{
  "norm": "layernorm",
  "norm_place": "pre",
  "norm_eps": 1e-05,
  "init_std_o": 0.00489,
  "init_std_up": 0.0207,
  "optimizer": "soap_variant",
  "beta2": 0.99,
  "lr_head": 0.00935,
  "warmup_steps": 200,
  "schedule": "wsd",
  "decay_fraction": 0.564,
  "batch_tokens": 32768,
  "max_seq_len": 128,
  "train_tokens": 141100000
}
Each number is 128 + 24 x the weight over its row's rms, rounded and kept within 0 to 255. Layers, rows and columns count from 0. Numbers have three digits each. The size before them is the row's rms in percent of the matrix's.

# layer 2 attention query, 64x64, rms 0.249, rows 0-63, columns 0-63
108:112140134147163156114128158131100112138080135096104128163132132120127143158127086175145145090137184104091149121130126115137134163144111091148161151173110129102094105174120120147132109122121151
096:117132115152115121118177146124131151132137086113102096133127164090110166106142078154180120131122157114119093087104144173166108107146144135155131146121120098137154117106117158123114093098101143
091:141100097156144121106084113166159160150101122116128110096165162151121159157132125141089140173117121131149144143121152145139119115113117171132125131137119127140099117161095169159144072138118172
078:133182131104154117119144178156183132165114127118132144117138114135143088114100118118094117161105120121152104131106172136123129147125106094114092135125130085137118112177126090123152163124146170
080:070103132143103122125111166121169129123159142171129092125167098132104123114148116106116166123144136108094143121084111134175147151154102105139129124142122120105145106144130098161171148154105167
076:093112142150129151094125103175089105150166137171103099138090129158110141145111138140103133127147128119136110147143084108178125122122155102153139112123125157107099124122116100110069151143142086
091:121110121114098159086163123143111090148143118107089167130129137080114185129109097151129117162135162124075128112111104120157127160110101142098156146153109113108110101153118135155128096122115153
091:135156145139132135165157133096091108115137133119112126118144104099139106142170078130190130131105160111107145093125095148135103121178126128130115173164110084110147124100134138150085112154122136
083:122109106135173142167079131119092130105125110189120138191125175174151140099146079123113137103147134157116167114136106139100125137118114142119137121110134144103158133156138102137136104119133143
090:121119144130115143114136111117098112174135127083097140150123190136130166139110135183114128127148155129138135112138137119090096109166099127143126169180089151094104095127135120126138093137129164
101:102148124105109103127191135142105110142096139094108147119126157131125158153123147125137150150164178124103164134140133123121180156146168150118134142160112113121068089128104106145138140089131136
084:112160138114125153122155130143087138155138147103079118112080084131106155155127087141159127136149115139089098124145100095153128156139088095134153157146096129105128123155118086166119140114155124
085:103155087176103090118132149095158126113103133120129107069107118106133089110114129145154110133129117150150135106138149135118167098079143153092096171108092137143112119095098142129121113139108131
109:152104133111128149132114067173153113130159120128174146150116134152128104096147178094094120121138106154172143151143133136144098127094151141145114130110169156136143136085133158088142151129106122
094:172108112151175133129126115133092150109165143109129100132156140123076132146127119175120066143162132145160116122114132127119140138147147154151114145119106129105173133121143130193099159149121108
079:073154155105105106111133109073105082145127132129110162128141154114130120121127071145164187141138141077127134125113109129140149166142130119119158169118148124125091087114145120142132137140138139
110:132158139098108098120137149154128107152109158111090117099141136099076145130108145146138147153132151123085153084081134147106168127142137091119133171163103111135082117110124094153098119114143125
100:120138118137158076106121135136113123154121117141090111143120128123107136171114157179143125147103197129137097116107119155143160137151125151134095188169144122133116084112140123158102158147124133
088:117148143166167116127134139082134159072141119145165131111168135118135134118202099120113074148176157128132086127135114135134136113094141110134133138116112125166118167114139124115116139109134106
090:119134146096129148148086112131119130083130143109117142138103121143168136133144130093086128096151110093110198137136126099121106120091103102125187110123138141077160130172108149131138119146133144
082:099147088096129108141127097152079116124125140155156142097134129160099116126138157144157091157140120134142093145158117132105093115105158199136127066155135123136126121105106125122127112088130139
119:108102171097120129151113110126160145113130123144149129184088103122173096088116155097131103105113102156127152140129127138093094157108117113107122105091134139110141163108135149083121144132151084
089:158088129108112157129126128133108147141136166122135122137096087112112074135136111120128116169125111127112190161106146140107121138140109111103117189113139083128133123145153105137118185151169119
107:157155059161137111153123117126140176126143106146140103105133123142119122172120141152138102126109114122157074147115093151100158136135168162108127086097157152132130124107104130096089130137120138
083:139142147110099132170103127153127099170094117107105154146070143115152112103120119127120119149124097136102181156080151180158127135126112145107127108150160093120096126150109144153122140107146107
074:114087154123115140157123118151087085108107138159138144174128076128159134144144086123107141082148155113125121127106131173129127122085082132111159132095109128104125097157126114111106102123164129
066:137132130105117114136139157119144152174163170119145150097110152142153119138169157102077115141144137163132119105172169113111104106159077140104110163101138132103138150143079142117130133142152120
080:077150112176130149119117156107151152133120109088149104106154089119127138138084121135120138139116131096170134149113126106108173158111107110117133113128070127147123168153126094164165125098131147
066:139143115107122141120138129125181115083170135157178116105120131092165106149124156156078180141144079118115113166150111106106107128117098093148142132098135102136149148146116145134129148145130149
095:097095167109203148132117087119105132105161161133082135122102174137113158129157118178153141124157114134086147119142130119133139096143131117129137137143115097131108097132144143140093111093126129
081:146133128138146124170091108079173105120113123105135084140125150123123116187114130140098123151114154160165109131144149137115114138164096102111138116106161157143183123145127144115137107165170138
076:125117105091166139166094133100130109105141127103149152150113141146132128112175148120124088133127115107143106132135110065127115081088153148137127110123119132147171178154106159144136141181133135
095:144102126111119131122061141149125090130100151139131128146083129133140106138117125113103106133108112123151140131149121154078132103126122101097114144133129195196121133193159130138134148119140134
096:164090133075130145141142144148142121183104133115105174141096117142127111071122147123130082111141126145155151134138145144141127135133127183102140109162120123094156072115128118145093125141142126
089:125120140172108076137118100100123139124102114160148141154118125137125101142098090097114177115119111121117139125111160127101137127141143088119127085092161179105146124167155097142161145109143092
106:156134111140171088138122153093088133093079144121093163110137141124141106147138124192130132124108166129121140116143156121101196106124106138127156135139125140128095129179113150114118120157130129
114:130087115147090134129179140154065144113123179113155124108134105164124106089141120118110112126144149126098167141149098116160135140157167174139135110100124113114117106124136096121092145150115108
129:116124124141130096122119180145126115165105146141117121096136110081094131156122089135136163105144171117112107090107139106129155134118074116112122155155115134150145159192106113086122113123136156
103:122169151114136124131135141147112202143160145101151084129110097171112148099143120122181138117115131138115135106128136128157108120131152127136118144121102120123174114090145137144066141116088098
113:130148130095098114106147162108101143129154096122113098132127135108095149135154125136147142126061136106126067149087115081133125111081163140168137111159129136129125130097137107126129117115080148
128:146173138132131161122176110157110114119160128112137162124151087160167130094107138119128050125106117119132109173160109117158100131113161160117122110118115124140135173133137128132108152143134096
121:127101118174131139109131118147147123103152117103133081137125149142121123106096136132116134105122097142160116085124138141186111099160127141176120103119070126091186145092127126141101128148099120
117:109142115107107152142122094185133123110171149115155118138122101164142134140119181083159123116109112142143141135131101122167089119143142124178157084159130148087124127089115111123124138101101114
106:130120145166105114079130121129136100166134115181119082123128109117082084115144142127149142146158121121143068086129104145140161128130121124144114146145141159122127065125143132078120133118134146
109:146133102132124162187136138095137139093085110113091104124109093130097131171099101159147144131093095120128130143104106150110170126179090100138124153115112117149112102141132128129134121136168098
112:107116100199151122116135108127136180106132130131125108102168107111084127175073129139134122163126129122138073139148104144129139122141149140136119113125104142140144122138116111181123087133099095
111:155174082094151131105112121137109074122138121138133119114134125123143135141115168148126132181120110127128128139144127114152121106143176207114119129096168127142136109116116097155091110093120151
117:133102143119104131131152110143163155153107157099114110157061096135116138159094153108088166076164140139135150127112148109117119111152113103111139108157127150114153132153093144097132166136104117
089:147130113116104158099151125152140083100132174114155104135151132117126174094113138084128134182141152108102113126146164160175103102133104112091119125117108152136102125121155110156157108104100142
118:088131153099102162114079110121113114131155132138156123123121124110112122074126141094153141136141080101115192115118152115139104121127126159144167124122157156137142137112137121147171113125073162
119:142141165100107135174110119118137131094126156157162133122084130126146158132148155095135162113136082134111101116153129147098073107141139134134149068103170149115154147140097133087140125139124111
092:145162150152159142126091118130126095132129142109136143167112137094154165102148120135144129144139150117113126080150143120141150137110153148123119137104114174121118131097180119105080115067133184
094:122098152098134153141112085124094132120111132114160104129102155110084127110086152126126114155121126188171136141115144123102158155108161127125186127107146180111113125084130136125135115111103109
089:101130112107147119139177135134131150144140124145144084142173112102105122131107162153114139115119126143119096106098144151101125107120128133177081134172149097155096145098182124122163154120089144
134:113153130125157141128102095141154130126164105108172126163161127141118137132119158093167102108123107144140125182134089146155104123091142177129102077073146130121111130092145141130138123102139122
083:124138173127106123146127110187144121159101151124081142139152152109134147129138115121155152134131150143084135104160133134109151113156142161144148157141078095127133181127103104095129168154094126
107:120162100146161142111123125116127096127112141105138130125134168116146134181130144124092110129104135120133156145128165150116144142153176191102128136139154111120104085072094140088120109112094156
104:148136141114146133155095124179146153146085107134126138139124109152095146137107102141066140089131106129131152196135126095143108146104133143153110125153111122101127145103121153159169128083133152
107:113105124126092103173124129145101145103105122126155145119061115103125152159109108125161071073171127122107153129138132112160109128156136132105121174116099081164106136114137132129125129132139122
130:116132156148126137165107132128135141098173150154186100149156134110120114124141146087166100130082112157121157117146111100147159141126140105145121086086117136122147142066131120122139149111089122
123:135149131134135110123141152066135124123077142181098129103140101129153132152137117164144148108114143085104092125091099141101129120175109098111136137177146149133124126170107147146115090135133108
101:166120155157130155155103133119152149116118113103132104168116183089137145099093163116143129158057121139092157125124144126103125148145173116123145118105150132114112107147101136115131113122079135
103:151133183089099172100160102145123093117124147129130141146088102128139106130104108124111154158103128136083159157102131151148110099134126130155116128083130092160139149140141138169103150171129134
115:085171101125118108123118139153140123165148156083121108073142146142109137122141169108159134116130109141120135136129113101165116104129147175121092091100091148128104129088147117173137121117122168